Weights of a small GPT-style language model, trained from scratch on English Wikipedia: MLP 3072 ReLU, 8561 steps.
Each number is 500 + 50 x the weight over its row's rms, rounded and kept within 0 to 999. Layers, rows and columns count from 0. Numbers have three digits each. The size before them is the row's rms in percent of the matrix's.

# up: layer 3 MLP up, 3072x768, rms 0.0223, rows 2345-2413, columns 0-95
# down: layer 3 MLP down (transposed), 3072x768, rms 0.0183, rows 2345-2413, columns 0-95
up2345 100:525496387521447506569460477495488561475592568526490441537399532494466513486581531548491469519505527495507437566529498438514529512481470643412439513518524468486474458488509487421444476448522424406526461472418535490457476505468560417528569484488629610522511383536534442555542490490528566533
down2345 098:483571523475524441506470490454527441490462494482519472600538507505598486519373548411455535480422512474488523477540395561560532522438488575511501473503445538480517533598530451484505478511557397499522440545582484480492537388524477508487514463529563609439541582445575494574528525408477478598
up2346 095:500555483410445484496515460534431503512513527528445454518464457455561479454484480504565389508526616486559395503524456489608441508532510530414441532484445581509617495498487574549520487594526450501475471469606604529514446507513452518526482520459559454544475487475413501475470551400446561484
down2346 090:488494535463435569477426539501503401468434523599533531512485509391442550476585532568532584442529522506423497443532499492497551520437511611479613435502527552593483585568540517453493542515494551409494485487508552506525556448462530530519605409507423540425496458536546453594558557503606474494
up2347 094:432462545461499503556498511473512487473631614508545491465494456446488428540522605395522563424530421486521494450563453555459438487519493539489497545440489473558476485485472426481593472466456469525568546450500530473438567444557575359403512531568496515466567484399473480525528500578449603490
down2347 090:490454466497505466429505458591494492464496508611530494588537509445481477432493523537606457500554427499477487524453535441490584505486511496645504498496530533540507491499490586490544530489477628530534440439509556502567467483575418590502538494449368547648471542505515492408528526522499594452
up2348 094:487542362491408494556514501590566495568556466511490529427465477493614472561482439540532471608481506494453490549495453502624411482392443594517469439605387505533501474450538440387490548507545506484535439532517466561567505509440561557479443564439529458524511489478551447512567602465443485448
down2348 093:445550499603628622468478547470466534463476446529484536500540498514507489479520504463456448490436588465557444585507566484509447501509503436528486588431494490445445500449431507555495481516469374554442524550497532464472505468483510551389470552538477518463526506599481464553425458527571477473
up2349 102:478545410434517508517536446468490536499595556526607517487406429471590562450446418504481457445495510515546450434428448488543549446572483542569439475499492454472469530467451492454423461497479547336491549430445559514535508556522491620523569475449548450597475529481503597497548562459479577476
down2349 104:536481542523532503429538454474436606522566434496454478447543510528434430481500522481527396481611536559580460460544496564471464380399467557509417581496457558471513387495515544540435458549466545503443500465396572445417504517579502481474571549570578495519498494530469553564433435462497445517
up2350 100:501507531516484542532462436520453470472553479524623479429511466591443480431511554465510466524519503465492476572532504474500500557566578382468407462472532560473510426390492489514555488500437521524471485547445482403541489467442541510512477463511503574471582471484408432519486557555523494494
down2350 100:447494386509455465389558499452461533472473542436507576496502494385530534464513442543494458522518589595478509567544410520425506450501458471489512497482555436512399474478585424547501441399523519551474567425509480509441488512492566538539428503563466515468574486468506545496554447552538526515
up2351 102:510526475457443487568479438523542622604550522446565455399530521476444463472553479574497472498503456552522473425515537501535503486530452556499393526445432575491489513458524458574450522556602555481532474495500474393504442560528517487438541528463531458525485508504514480582477454561444507427
down2351 104:496501466476493452475502428515482502597576501539517534608660502530494524565479500508540521488398482498553457574410378567542592551455479574561529480477465444500592608508472489436498591473526588506519497435416512469531495485591434564474582472513509467464617485544478527575544509432491550418
up2352 101:517543484488503488562458548499394521495440517552489475518457504477457451499455467456498601450484381552524497620430486456478471504503479522586437484497473538435487465450477487538624420543570484452451432539547597559554489471449586448513533499454599399574523500542486529478472522481444462535
down2352 102:474587574567482488499532512491439524461468455456552486462477488509469520513578533532614547458537520510420589535427493495562515449466437454532447513515536545467498578508409501568511499454556444501454599570528474548472520450471513532491592499520470521473410513527430558447501463547482582479
up2353 102:483522454519492515488459520546447474498479526547437449466499486506503584550522363488464534452468494466544486501454425522525472454545400501447564545565528462501542494469476509504567532519501458442485487479481456592536469536479484467576486518528529546517421385535441546498511542481539496446
down2353 108:434562498484507475462488552535481393474427491577514475480505490551448566483515570538453491517612565539582520601445481555479468502421546450505544564589437552550522467430512489439466540442417509523498436427519492522475482501502547453513457499518529487435425416508434500427478445429457478435
up2354 094:486452554459528464472441472528539470491429360473528470432458464399496515443506487587513528468485510472491432444467567505434501497615465451540485567587437444424501514500428517505430594582440511442417494554565465530505515467461520512551545478459500456483475466468612504496566511413539470515
down2354 098:495450527480478526430565423542515468488478515574509392433513500502567546482521534494478617483582466325542488524492547499570495448499472507436515532540490562563497419546492426520478572638506429521530476502553503521463552518481551533375625565502463484402442451460460573472472626538497413459
up2355 101:422501522473474554531584550517472627584497487545537544532404526574584426574456488496488440475544500494513466510487424469486532520426409482419534397499523526520481501498451577525417601519576390494506493526514504484377475502503494493527436509541583554517465460511490551513529388422410535479
down2355 103:479539510492507493565437542571487537480535491464525517405544501508500567529528476514447498488505418403580545510428466440500367492489442397529441479526497492463522464501604486487522493484527524514560454475478429500505600481469569468451542544514458557517427486488448501517520522532387613474
up2356 101:462486498461453532544529455514546417518527482457527523514561567471521530425540507499536360576515482508495447458499588474473483491360536542449449461468454487521475504489424453465552457528501470517585479491539460530477528625433462509507475468577587536535547525516477499507555555503395533441
down2356 105:388480531548460541507545517530464450457468508508486462483537522509455545440445454511504457510393418567473552489551426439484584487547457492465438444551501518566509448526584443442608495474563452532507473459510459454504400456500526435509373469487474525448458493593598542498456447503429463551
up2357 112:433387518511457509518473531555467512424489376492477483532496508534597596414575515433459442482518515529599511560469459496505459488515502427511541400519478509537461441435471607537424464536601451460469505417417491571482490507474482581417561547504487439540526480500486549463520473524524508485
down2357 117:483549448351439571555489565502551470523536435480535482430549488480479458527586497454532530481499508525358528400498540525457476393477473458434525554485538471406444469479408512442535553564481453485467462474555448446486468561589470508488520566570542520607481497409403447487543483596478498614
up2358 110:547523429506512501473554489585491479413539483472459570537482464401533536504419408552477539411483555452519525487470607542432492406454535522462495596461494510545520508467426573527494587528494532459470446491452460507484502503403481530490598510444495511514523475484512549538531480561476479495
down2358 120:520464486471490467527544457471515489528576562526439551457556452487555458489530489551552442596504538559494498442470488536530537520460487587327550368390523543450500391485558355594491377595593464437424500438499562435521590470540518433528567478508554532436460449466542464520494542482545369545
up2359 098:455493474440492468488422561487473558441520549443450407525448536547587552452506516498432526567477491447537468592515530530519449458485506524542407615515555510453529519484540470507492554392490464403488549580536591575489412523492461426563527503508478558445524446536519405508486574513490487519
down2359 098:588542498498473449522497463420509459443484469469494539495480475513569511429586505499561554501562469493518520462441475407457604565513389525471514536516461493478474507487457472443448529532537540495535533411599435512490527536515552501522424629419579528458411550522565493453492450458515442385
up2360 091:498531511488515477523473512570550497481547428452456550537496516486514461517462484523425560543537524544512475514417400525527444521437499552521469462551550466514602536555537649529401473473480533458492464544463517413455427487497515473421509524486509593546537498484399399433582502469498561485
down2360 084:549458498514606467512515497452473497541505486509552527454524493482511499430485573529440550468393460449438535525471518551560588518487559496517490482572482460459480537584455566482460496473462419426457564486511460505526480517492457427404453445465431549471441505574528460423519611524581516472
up2361 098:476504500504398539546505454523525536541503561620492539452472547508544489524487486527513572570528483514629509612501550522431480487493485609448472552445520473463539502513533562453506500451528411441560527387419548423432450490555487507502423454495498456493447538496462454563500496509542448527
down2361 097:526540439522526531557496483552520451510433535495384596495516520458544453461485440545494518481461449465443467410464559484452484394563484509484491527506476517524532571489514446497495437615503508549543439551512538421502485479553443549449466595554522543404542442550444495437488458543490548469
up2362 104:467456444534427503464548529527483420450531516566515575497484459494491504385447393532523541535478464503510488499519522505422497519493432493525462544471422499477490486507488460422506502420475525516528493569507451454425524541385467549444534526550567463469441436470498435553506515559554429479
down2362 106:501470506390516516491496450513546519439497505515498565470526515561520456572585462545496595526485465532435560478541533566433451405452477560490414551506516542474531412518483605496492383517543537512484460540533506483473472534446520471447483473423470448561525459506420653542579496480414517484
up2363 096:500524452451366555474472475551510423429659428515517548515455452506492482490580445516437475469470386414544509618595492447483486447564571446433534515416435583499499485470524514554545426508614447469507523479487551472469443526523442524509587533490522382524516494505596349674487649487487546437
down2363 094:564562487533452521435510562522473539600483508473509459503460540475519516483515600564436499398572547470433532509484515479430357569516538496482549309532464521465514520493577518510469538374544573480475468459495540494432505457572456510526522476476500452543519473454536499422513500473460476469
up2364 088:469473452412446505558359489458423542470451544429503500515541522555480544408557415534508452404464486453532455547478515445503533479518394562487549404413502557466499524474563489503500508467455505547569483419402510506491549487528513490497443464514514456551568494448521483593449528611448507462
down2364 085:504543501553583526510583565472430544507566471479534436457413508406472539573403560558549546476489488547505543568566530448579413483535538457518513503553433510478462486464475578530478493433464522542498608427597513567519375464488557614379479458448532449559417417508561493514465526480572569538
up2365 107:513421473451420551514548417483517519536484467621478578552563529546561503487545433446476492520608559580512439368504511489611442388499403553519461418479397411537451519527420505448392421502459469475397463449534506491484498505502480470442450529504495468543619489501509541509526481511446374452
down2365 111:556471624409476547432600569510530497514520547451542471455433519542429447506507483455397494501455463508450495488425448588521495487448477481522476638530481588489477416529536458476409622517571533545417509546411495633509520506490506524479554510468529389551484549510524671510477460515481487431
up2366 097:475462493460454521493450486625536532483512508529514470460492554481615522509542505498417509507510520406479507445353408472593445523523529502456519526562539468527416496591492481374573507523418456421524514438565504503525433509549530659576484422526546471446422411425575529463501573458452478445
down2366 099:501502580537571464563481509520455476376580527418396468424494523613492476510461467557559445343522479611472481531537461545488489458500517563522425474375522467533577370478503345487554497495571502546585490468472567488467489464550465547516462552520440490494526463542459508543473520405455466434
up2367 102:458554555420500554497518452611453537541476635428464549515488505523561553479490453496498541500506461542513476517466572480459533524496514586469518544536467513456526457444627523537429507510505468553550467538558491479476405460412625476539552494555454465494542466488471464553510506450433482441
down2367 106:489436568485518504480554423413440478425501563535522518503518511551488529476490563443492384510596551522478518538471509389524537475529521452511580603504480512429515496499531447497460534567492494523449497560559493492529488469512486510477462465523473573530519551447492498552513519544457401481
up2368 087:494498380515467560622524508571512555458553427458468502478463503456492487462443480581604424543494503500528544527486505478506438512468443497577479486515456543476468568447522578489453568465481543430477526438520397552460493465418484632456575469473540526505519413490402553473520490535549560435
down2368 078:512467475458413479507486523481502499407422499621507541483439432579451442527445515508535530461499451468484506589432504478455549505534533492474449461551484475462526465522535498503536541479550574630571528489535517492452501509439581429569483447507429545452530535489517451549471519504541476561
up2369 102:566577390408517534552579484524461516432494535563418464519571497548548426540398573367497455423510569478511466497363522544562435543500565524514452567554440457551549454459392494474528450502496501524501490533482536514450546588479551549551532480464486495619506485493527509479562494537530465499
down2369 105:508552508520503536553510508482497459467529526441472462470561541521509446504475459584515465447548477494585471510595536617560440522608480458557504473539490566467406419547476568445626476362483450550516437508405577454491494548440493437472550479509554544575510516530450546442429409518466539531
up2370 094:478375486484484495573423527511508519550477501519479467527467434494553547503566559586550531514471457488516476468536501510496499542507462520473504413605488558457449441424487469509455489488535385534495521487587468549511528531503507435439566472428473582502509466455498449503508494544568511395
down2370 090:496535503495558513474450521473454460444481463531500441428476471492391430505469575492500488501441518547555456454524430508573468579507513474444476456476469472557623435624537562480552494533512582493479498459565547488484503463522506492599463477459489576592471529469480524507574442445443535573
up2371 100:487504450510517499550487424486396556452559518590555484466514499512513470404551514421490490467558436410584445500511512464512547459466418509502458508487473549494609495519453505502497576442458513433505463413499524525491490468439617513537583581553518445455544453554474519499551543507593510596
down2371 102:496492488607489546509518441449534434444534510382534501426529518492462526487418513570527498486521501530434590553514531473467470507548476418537589415506499524476467520417539459502544468537599470465461493503499442412465495470543576512513495452377503425414538508521486482502546577536481593519
up2372 094:449505401447530509593576528555440472489494539425483510473486475472458492490460526486484485482507436480532552556458583492520482588495484424558533523393466548398482502473515511507446466535586483481489505500555427507544496520471571540503488488505519479465371466475558483527481450514530515557
down2372 096:494490500558441435527481491501552527421431483567563497522470487558467632539514536510463486450526541419547464384524433495508529542575608510570499504603469487453523480536469533521584557436504510559562428510505441481478487515511475494464407478474453497529455507470469532416434431490597468463
up2373 104:385490500541456506481456474526385498486487625620522479512554548451466476474392461474435565500488514573474452439520619504603408436531483508561579424461485585512529473501511453456578499460510540551465485490571503536373493552469558484540552516493492472548526351467399510559527493467423500529
down2373 104:477544530494542547515496481541507389545593527508512478597466484496515472457543509466499480609465442425491523498530500471512580565552430442492533497533572508468536502516423450630570484587463590483493433404434461458473478521478475479528591560427519495553477462482530555442405477433591348445
up2374 099:540471452511550473558577460581481434462482640537441496540489544468587396579508408496526497477485477497487404489427549497538478465519526525458524517458427520492468508456614478528544482500470521523418525518567471570479435483514610550412543454534516459554496531405473508574511466432499532563
down2374 101:469585533477469517498482457429532506552441555504581496441575515535476475410494570429482493456435509566484446497579526571449450565547445534502546546577568502478496520561598584489500515583524468477432443476576501482478617518475550488552455548501530479542450396503469585492501630485439484462
up2375 096:552517528527424499510468494558497481467447478506437469472525496495581445522475513488495500467510460436653440536548507534447418497520456439507581510578422539491530495481536546457573533440526403412491514364456484501388481432488435429442506465500466576506380493436391507542535507508571488452
down2375 098:502566390472535431471509491519484461601528551470492469460596533520506488491457507527606463500506503563501563492539478470487457512535452497524500429514599473544439414597489561542534375474520529500514387513514577481498510521433511432402462502530515523559547558544501556519465426513511447473
up2376 098:454559618437395508447541521566416527456457480471466577536559480454557542524432442440450455494504453552511497501457596507355510582477504490518454542469457526363549462515505562507465480346553567547525478599464515459413539576464515542518497529503532409480620564486392454526504534526515496551
down2376 098:460493548485424466534467514524397526480497553538489440521524515573477530493552526517528543563471482535414404493477517451588621459525452474407501485442521564653522465558479510513531458451499458477461496453422515559445501518466445558491426517501467552430445427428466503480531457483514518456
up2377 101:539551478507461477537588449456457532417405460436595461432499489497520581517637507499458386482526489524530461465491473508542423511492542474506464483504392400526497476418463464500570442424456501459449491449587515614457454553537509625515592554450554419487533556434474473517436523523589512457
down2377 103:532473463511462548449521428523442507481400597508472509564500534523465543461518453479411445483468437364461496555497529485521584438490410426585472424476473439481552452530461501524496519541569537466509483495458573492493555616556507405485471574578523472429485479519443474442508475505441576598
up2378 099:529573525491482543486498479536527477479551480492463492486477488523544539553558463495666636567487506488561493489595520526512430482487504460586543441398404507416532467559464507559525369458527627395466506510516470501514505556369567461445464455576491444497590483358510522554564559578493519539
down2378 102:449542495437528496480493568574474458450444552509598482427456494474525415465492489457413460564424549509501531562503546585506436497559476611536525537521498479466483450435473487508488396496460550556510398495560382443513559510552582471423503490461558514475445494509480459487473462494467495547
up2379 098:452525495474510506533480459483480652511543541554439501547446467401489510423523467446475420517534502403540440550528503402515488473457516534504536539514537513551460493552469386523513445409583470478422470428394503484440452448528490491462549484526597491518542478522542458499557405573389585538
down2379 099:578562558443471482500492512500496582486581513532556499540478495410450473462476576549465536469502430530466546541476500522500576491380516460410437481400524434558506532472434448586498596414521475592530594511461405461443504544507519476586602453479509560473524509502485513545415375491492425548
up2380 094:484452497526518520499457520508447482450506428404459434533459449594466584499536493501492552493567410542532498546478408557504486430409438489487470505504514551481425475445443530403505433504421540538480459471584521501400451485456582507455518499437588431426532487573489448383598462530486439513
down2380 089:485529449413487504518496463478605463544527379590553522445500509448505477453471477498493467386457468580485434464465517418558515530480501462419506447415585528537576497480534447567509465426519420363441566538492568516540500454487457513413482539483464518483495529559610418615525479556551455515
up2381 102:472482398498562462604543512512521523465552525522469539465502465555532516530565420490469470445457496479543498435517509481561403482484459553524508554444480471519504492467505591414555490486530516492507447445454539501403545543513557522463475521471503508519451473535455451581513487480483514509
down2381 100:588509536518512426466530570563490458541501519537441419531500515457492568461386515435460450485437472606435546532422548537460539508469503422471488458522551528551504523466501472493517448476469474473486459445525557523602481491477470451508470409451514574519521573438442510525537563573507476479
up2382 111:461435415480407505583466445541592445444500408594478484374528463411552611536576452461492485445544501430465544573552544504509520452556506511415479504409508491510453480496551485498500563492534478504521465484500472575534458461512552496513472502484467513513403486399537442557560458523463474504
down2382 113:489490518490480453502438504504571495470504481459534562365534536416404506527548437455497578562466467447502441519537498471506388437594449488479550486522510588489458503513506479464552517499586517471546464482473467463485435476486530477573453513466486527458460546444560570469507534529556486616
up2383 103:457591534493476515515464464537538520490491414512459525490455449493588544549419421464563551504457478344496444607516476448471520368479483489488535563495485479518547495455510508430488489483455560526551493560542535518568361530423505493495519468518437517482575393496461532565552529532526487388
down2383 107:432466449520471492389462404492513483489560563425546448578569514519510499449622539488526505537491525487429555533479481520489457506495553458496535543521531485414489458501409544419558481548485462518534509448494462475534511475468552409460476493612435454485456410441507537530405485460601544548
up2384 097:494434511522500546488531515554530562452423422470498613583494483416503547522451408513411444500541531541499502478515565541536441446534404464502548507571429479503469479515500483516443543504538504604545485583467423534452536543496521508430440465493493394456462473556493492438497437572566379405
down2384 097:574513498556513546529524474502546439505501447611453513480610513510529470525417494507522569420453504564430558516548535468466567422429443485462547460495505596505475456484489504545477517509543514542486524468529477443486511462560546534487602463487571480462528602517487513529583420452490472535
up2385 103:575543554471502564510459394536559475466524495447550438547508509539563527512576452476504550495582433446499445557445455548532444492496499469409480445509515379500507460525499569423428489544469523399511412421465620514521447550497476466581524546575539479536575479459582496523558511470412488404
down2385 106:508627435498455506533509532479435582484489477478465413487504499518542483589484561513561528496428492520576463448576487510515501608468548556605479528572449467443472618540471492551493537492504598465470490482603521546513439506584437524512484517582510491488438476445423482524540469525500534452
up2386 101:544475512496453548505518466481492403528426568445456525459520483464565416528479441548551413427501411514590435555456635413585496567479568577493503420492443572474436521514569464517401557570540435511481505522516558520450533550465451502445557493553430413532531454526431409566508571415531582402
down2386 101:512424524522521543534540444550431554479554456527446525510563469523498441478495558524542474516546485504482480445479525474484568565420460519501468449540440544505503532543568440471445480531558559522486453463522601503501429462504458483464487547422518468427403519403492618456467550498442527521
up2387 098:487474541502493526562494504471513454408496528423561409528506490447477589465569542547500537523567506537653454572521505578634496473421507449481465454494517503481495544474593520461470516488525435472401459497589537451531594461553500586491538490523440500544475485485441465505489516616520506579
down2387 095:503452493481539542500404442461493527560391513544458471452476530621479557486508488626430527548503476507564583500466377467533478454482456438485487579484471632576470481517431472571457586578347536423484467508602513474465501448455484541524511464546500558591514514488556505590504486546452530530
up2388 090:459518416490457510506619481591488522471543585544560463512509470400577502466502346542419459512518501470498544573470483502482542500421557617521441472500484523503477481441465362487470513555525555457450468472611531500428475517555513506452510537453507501426506441468546459591526544494497465546
down2388 086:534495504611644518511515442509542485451527509385420519570454547544420449477516544517638530453507417505462557494559521398430550533502384444528515516463461469502560520509478565504559485418519510619441381550470422447468473422441490489504432532497497509516459500447522478493408491476523599538
up2389 103:518539501482462536534481520539519557388511482489447539516579435513513465509451407515542493556522484507611514539490552476514449491400543488517562491551533490520459426542602452532422516557512505486418466561561495420578514386370500515407532542624450453497481551471506434506524592531602411491
down2389 103:523534384447512514490530510566467507508571510474470461524524490584558420437513598493533566479499573462560343405549453560545479441466508452549511558467524537495444463472527481409423586482436444619631557505569491540448550495550543522536489489444473468432479469458513527504486468497458480529
up2390 100:422491494466454490494523475528550515560517481530511509474436517472504481487583527573500458527525529470505531434504476396504450486550503494453515564497524554492499482438461482470463435590420628459417457441558487420531490472445592486494550525484515390492566426486635561469550500444473451493
down2390 100:409463520437542497491610609553444524534545593549448517479536487511446459507597423573479473444471462516403509472566463469532585428561482505454557478445374525486403470507475485460409452524477484564476546457549555544552532532572568418395464466473525551490434465523557505487494491576421464470
up2391 107:469595512514510505444518544583565516560518507543462530434546487516545595426505458471446547425500458475499476470563534498476479550491499451462516421489487465511512493464482563509542542604531456464407451577572451527423407531468526524515524461582554457455497521540434489538502399466583490500
down2391 110:451472564543479514475571521633470440539603581468486480460504506522584462497531456441516590520474432576406609623561490514452577505530532403549559486450594506466469416450483461488458519498542494547495383524512469631525582536462571482466518494569540418501565540514494570434519494508468454493
up2392 091:469521437490540543594481385553561460517478461400559487496451519542468524392611529503570571516524474482516445482267455459486490506458492507425523395526512412399456447472577482484546351527508488475455483416536462517467517431457539488474468449508515507613443519475475526519528533530497526402
down2392 086:496478487529434349560513632381431383443517473467468547350526554432506535531484524591465480523439491610451475543609575492507479477524431458572510489464489547543593484485442477459499516494550548481471543512525573405529535484424481515420562460511490440528482503512495523495456533616462538454
up2393 096:438498429468441522506488479467466470434451536433607554520521492467457508467504536511459474458529416537508481504401474577477548424577466474536466508471498488436468493525422452473526590481487470531479428585502499414463517554464519546422539524562556463490493493465536507587496522560486513402
down2393 091:491399491535505532477484463509490484454559454548535491502567540544559477476447455522509477564484607412496519532608513456600520515479531415495422541575549538475547477502532501564548479583519602493493498461610441442450524447482491537580605479511466551440591542462412400501589468524485525563
up2394 105:581509484431391539468477504485444522496477545491502486496479492414499412586584502464487506462449454528452432505453636433531522552435546520477404504522477598444607491504536427508460512429516396505453500506564581495524519483491562480443601512594582493440584496459518529539455506488426505447
down2394 105:477496502537446569505467568453485526521466511559496468515553485484522425528466434407515493513450536426534503465423602517496540562419525449438409381527567551512516566534437500521514504487557470424511478443419586435451539495509570534524563431490436519495544417420451523553509360503551505478
up2395 097:537470494440511556510478468487476458410461412518471568489562485511489595537583597450601504461428455443483483540542511543502501444537458553435519521434402518545503509519517456379389444412549533499505461458472529501443496487543433559533575485498453554469529483491540512499577543531509546538
down2395 099:405522606567461600417538443479461506570562499518571486540531510557481437399543514489407435488596539500621483415513538400461529501504547480527547572534612469531527416497612527400495498562536457577489427433509463452446502492451487456477583468500492456585507537458446518469468599514485531481
up2396 096:457554488498528513523523452486484522579500534473426457447483505545440524469594499510534502529494505480491433552488488381599473579547409486521409562482504522502427478447562386465406474549500519535498503499527429552408529450553503531390459457675551475466556484496547468524451509518517495404
down2396 096:465471530446391446545496554512517519487600470511590418467586468501530503489491508458532478516548410511532483439557484545490430537570479571405478506435500427495484481438466537534465515460515535495475591407536558490581510458476572603541473493436522544521525530485436465484430494492484508619
up2397 115:479456422416551567538506429455489463367472556519497549562530460424535631426491528498456533373543514547513467553518494568474478358412547426483525446503475463543475476500478379501462425509551496446524462520510484531399470547441484492428625608524574460530459502473497482534525538600526533499
down2397 124:489456611525506533466488456464478575446544600470443586532471544463565454420444595503460438538411539515513519566455567556486435460551529394419460483558560464502452418462373509570441419571472559549580440511487451486435422542487497439467521550525513435560543513526514498568590562504447470519
up2398 108:516465342499434530438469492505393374530496531482373559541455509523577518524465494534479477496540518454487493496503541448436473556540550537523487446388397553492564504521453491497354521489509454451531436494560562499548590583367461475493460515545536505493504509457415441576529547471546647431
down2398 113:465483468451522510538517606543472440569380567445550501555493503633480476460496508441547586533475400494558523412465513541441436532556455538459519572601516477477511456553476532464443532430460543565499559540537496491416489600541588578450530470457558482508423457501448489465440438434524444507
up2399 108:650521396493430501514488473586463525475538436548412434500428528517536510496536481485417480503515548493527473542398420437490484513521477558507443520529438478535539511497525476521537416458584533471539487466555503492504483513475581561514546479483538455572463534491456511548454559590539554410
down2399 071:538489480578498497520468569476493516591517552527523537438483520469503498499541480474542501530503482594450410462465463531481521522439452502508474507491540465517522874468492529516505478512560474422422485494503502476424492513493512464465512463501569460498447503434475512481548463526438501436
up2400 100:476451373437436503538471492500461536464500396551584559478526480453464534473513465475480485494541500476518473503539605514583505405487485519511513553610453582551522502552434412442474534581484497538386448427529480584500479436484534547480543468448516508577506475493499590470582550535487470529
down2400 102:603582494494588481589473521612480525478561517486415514448542499493529450513489549564495509438456492516440510529469534460411508498462510548486443578526525529543538465445510500547468536563529412482566492480473518605489457477522508406451537548563452476500474473493403478529436481546531554534
up2401 097:446501527419468536504498493492458490520496477452529523490483431497559494427473470475452421509512496484509465524502428556431513503611447511508494554431374563491481467515391512415520514451519471507508502539585486531549487564503495544449524544495568567510467504453529491461521482497497456551
down2401 096:519615525404536505447465556543523525528510499507530502593467512471605598564574498530448510512472527456489549521567419489408492633574565521449542478380624450446512458429631448551542433611459440469422484458500454511391484453623495467576507543490477540456543554534579493495472482441369417515
up2402 099:460521488451495519514485424548503558507532540501475570516513443441523472503416531491535446421470523386482468581461533477477514551533509496419458535467439479474539474502498588397462549481566494483457453433459476534447495571513489518543467374542547467544504438515397490552451500462443498403
down2402 104:553567554498576518577533483506497465471457600461466520476503488488397588537471526441560548514462555487573504508571495465459476520564517606492392536441529596429493479520610542514553531507552478511458553473458500513536529504555524492490590437512454480472574479481605535500432589461560535469
up2403 105:502456359412447531437484470499556540497509536527502449499605520442504445441430525515507518538551550477539489454382436494432492504509523575536513482418444488475452489507498527458480456460518474467544500543541508452506487421465518511499477520538540579558509449442565464541528513485519509541
down2403 110:518592526622517391505515640471574423504509517496461467449510524540458439527476497500533475576467444598409528505473533539480477469441487556514522451470491474489537467481449559499502540455566472548425462412508348508494517443517431489493494588562479555565518435542486570522460537508526558498
up2404 101:468524473468505442471533542488371552446499454577443433426516522463456525436522512413474437452502518472499482506528463561466498468566542548665546567404522478477437442517465455531451495472513462564471505514506562463472468529482502533459478450497493484475464438417562527560588483452511538504
down2404 098:545477514566549540578553487508485499496495406475561554527467494531510486508475596545468580513510513529598443532509519513477399554430506488479508478502488470409477452568561500511543512433596559514440462465524430585471397519571407502555462463473494502494501503548496456463491497497474458541
up2405 118:527545514479570526537554526497462519568594491532549525423462455410571502551536397458513530496483428474557515512518529449461501438516449545528529511504509515538454487492600474516474492511472453560490504525590483608427470435415626514488518458540550449528505469485468435545523462504516468543
down2405 128:560546525500433524498496476499553494554424533493487589530483515464500531585420481486459463529498562505487541489502429473491556514492496470508514553457543440507496523495505567530498516482475422529528472463449512490524502464485466542534511540478564537467613591451448429508550540539543488537
up2406 091:546558550461503586478504589453539583586504496497533453560578493526480543456451500485490444430524533543489493513489509490491438513452600469507431382501564536519475434426516458414478468540568536556398424469570451495464511539486548562502553477496535492455507440440383488457508557536538501499
down2406 089:455453527483547489441586513504444537426509568460442583424404504489527444444538451529495500354590470500457544439464610521513490563510461450510600467427470490603516420506572542565507456520483526426566544521406495408555500423501515506456524575461451472452526480499511537519520537545540591489
up2407 090:457580527451443450531419436496441468425519438593468512471508535507455535511481514479537487617526442516509462497451491644562480484482479487528517450397465513486514490525441551342408431439479569498455478451524519515509524492511561531483538457441516516462459458431504519467557539519522507565
down2407 079:558450532540524539463527524518473471565592525459501545446511466498519512430505527521526467509517519519424537516549474462488490565463492514480551501538446457466507435446555484508495482462564546545569415396562540483471484419434471390481623565468441554515458528602498472582349531460453506455
up2408 094:431539386496418508452508491542469438504610547563517545510472500514521533498527462376467464496518362495540469531487546414517542492417522631513415532500508539458568479504552513464490491533495435499497487497574549557472526608471546467471463527453574544445533415500441458581480500481473545465
down2408 085:472572467566613590439529457528525539448490513470539470566498473487477508449459474585536455503523541475525442474379468548459445397458505493515542458596558492487501511488460458473543498574400468487484520452548561488509572508452451560490423523494448496576474508492548488432502512505475476550
up2409 099:439465550503433496577405495534513573480442433497429507394458458496515442505560547540588469495515511459512500433469501571527474555604479473515506543534489513443521510514481691455543441531516473503409503531523474439489481534560530538461509538533461498591541526433557502549437488502546525463
down2409 099:420537497495520512464505558461525547496584572484355568498442538443521515512460585422406574512505421533519449496529605518517542447500545456557477528474510521479457358430440480492405485463509465493457524452512475550519495470509571445455463446432447470412482548504538465515568557597449460559
up2410 098:523521470439496468576546359511495609481494571549507492434490492484448490429479460470457512438521423414522493537412557596399476531495482544560452558482581534519544528469388488510627597552573516457469474487479502570519410547480560532444487440445599462492539475510492475576480457550561541566
down2410 099:547503554470477525477446518471475467540536486505517509548553527521498504520426569516570456514442506436492517539512527427579563527527507462561473517445477503534398573487579533449500516449523421480439454506571601464499566452544513512517563330499490490586417505441533488568561509446564560524
up2411 105:509462447482521500500524491530529548375493448543478362461518538471582519546446387492514571526601547501535490537430584496552486418547471570464508418519435541427522490471533512432354467523477422514509428505527510486518499493459458514435656556448560633585568538474400477509547553479539481537
down2411 111:411484568475494482454488479506517556609393562695552478491492486475504419465475525514553478457453459482519449480389569498541538619566558502450481490560473538507410566599509591482543607481515491454464462521519579608487460459562484433447507515538574481572415500533521380423538530495459557520
up2412 086:429498576565424484560533481508533555494541491474598517492524496468518495460513526448489373564572460423472467455508563466565497524516486517451446487503439485459566468478564509484474492552484577468538488439467525541504500558515533524438489472555554526525600460454489506521575532542456556528
down2412 081:483452483468521516493578502521515504443502417558535518406355515496457443442501544461495526493512460466355520515498504436411437532522481485517454467510520482576506508404505502499521512557477529574494514503450517517496503454573529439560548498544414416532379453446539449508456492515530507571
up2413 105:474525478474523502494506497484486612508524502552576533516506499507489524516542545435576528519446476543533468542470476605538436532504478480547493475474478576550536499439455576525529531495449517449462490465473478546456524475480656546473523489515534491593565435409476557503504564517540459468
down2413 110:499480441473517505575439508454540529532428457531465493523492492489501504475473522572630501489551397543477642559555546453460499527532518533429493598577503520506578447430561464586523438423515437483560449524557466496385606440463454620520581504481523490566439550561482538548626519554423607514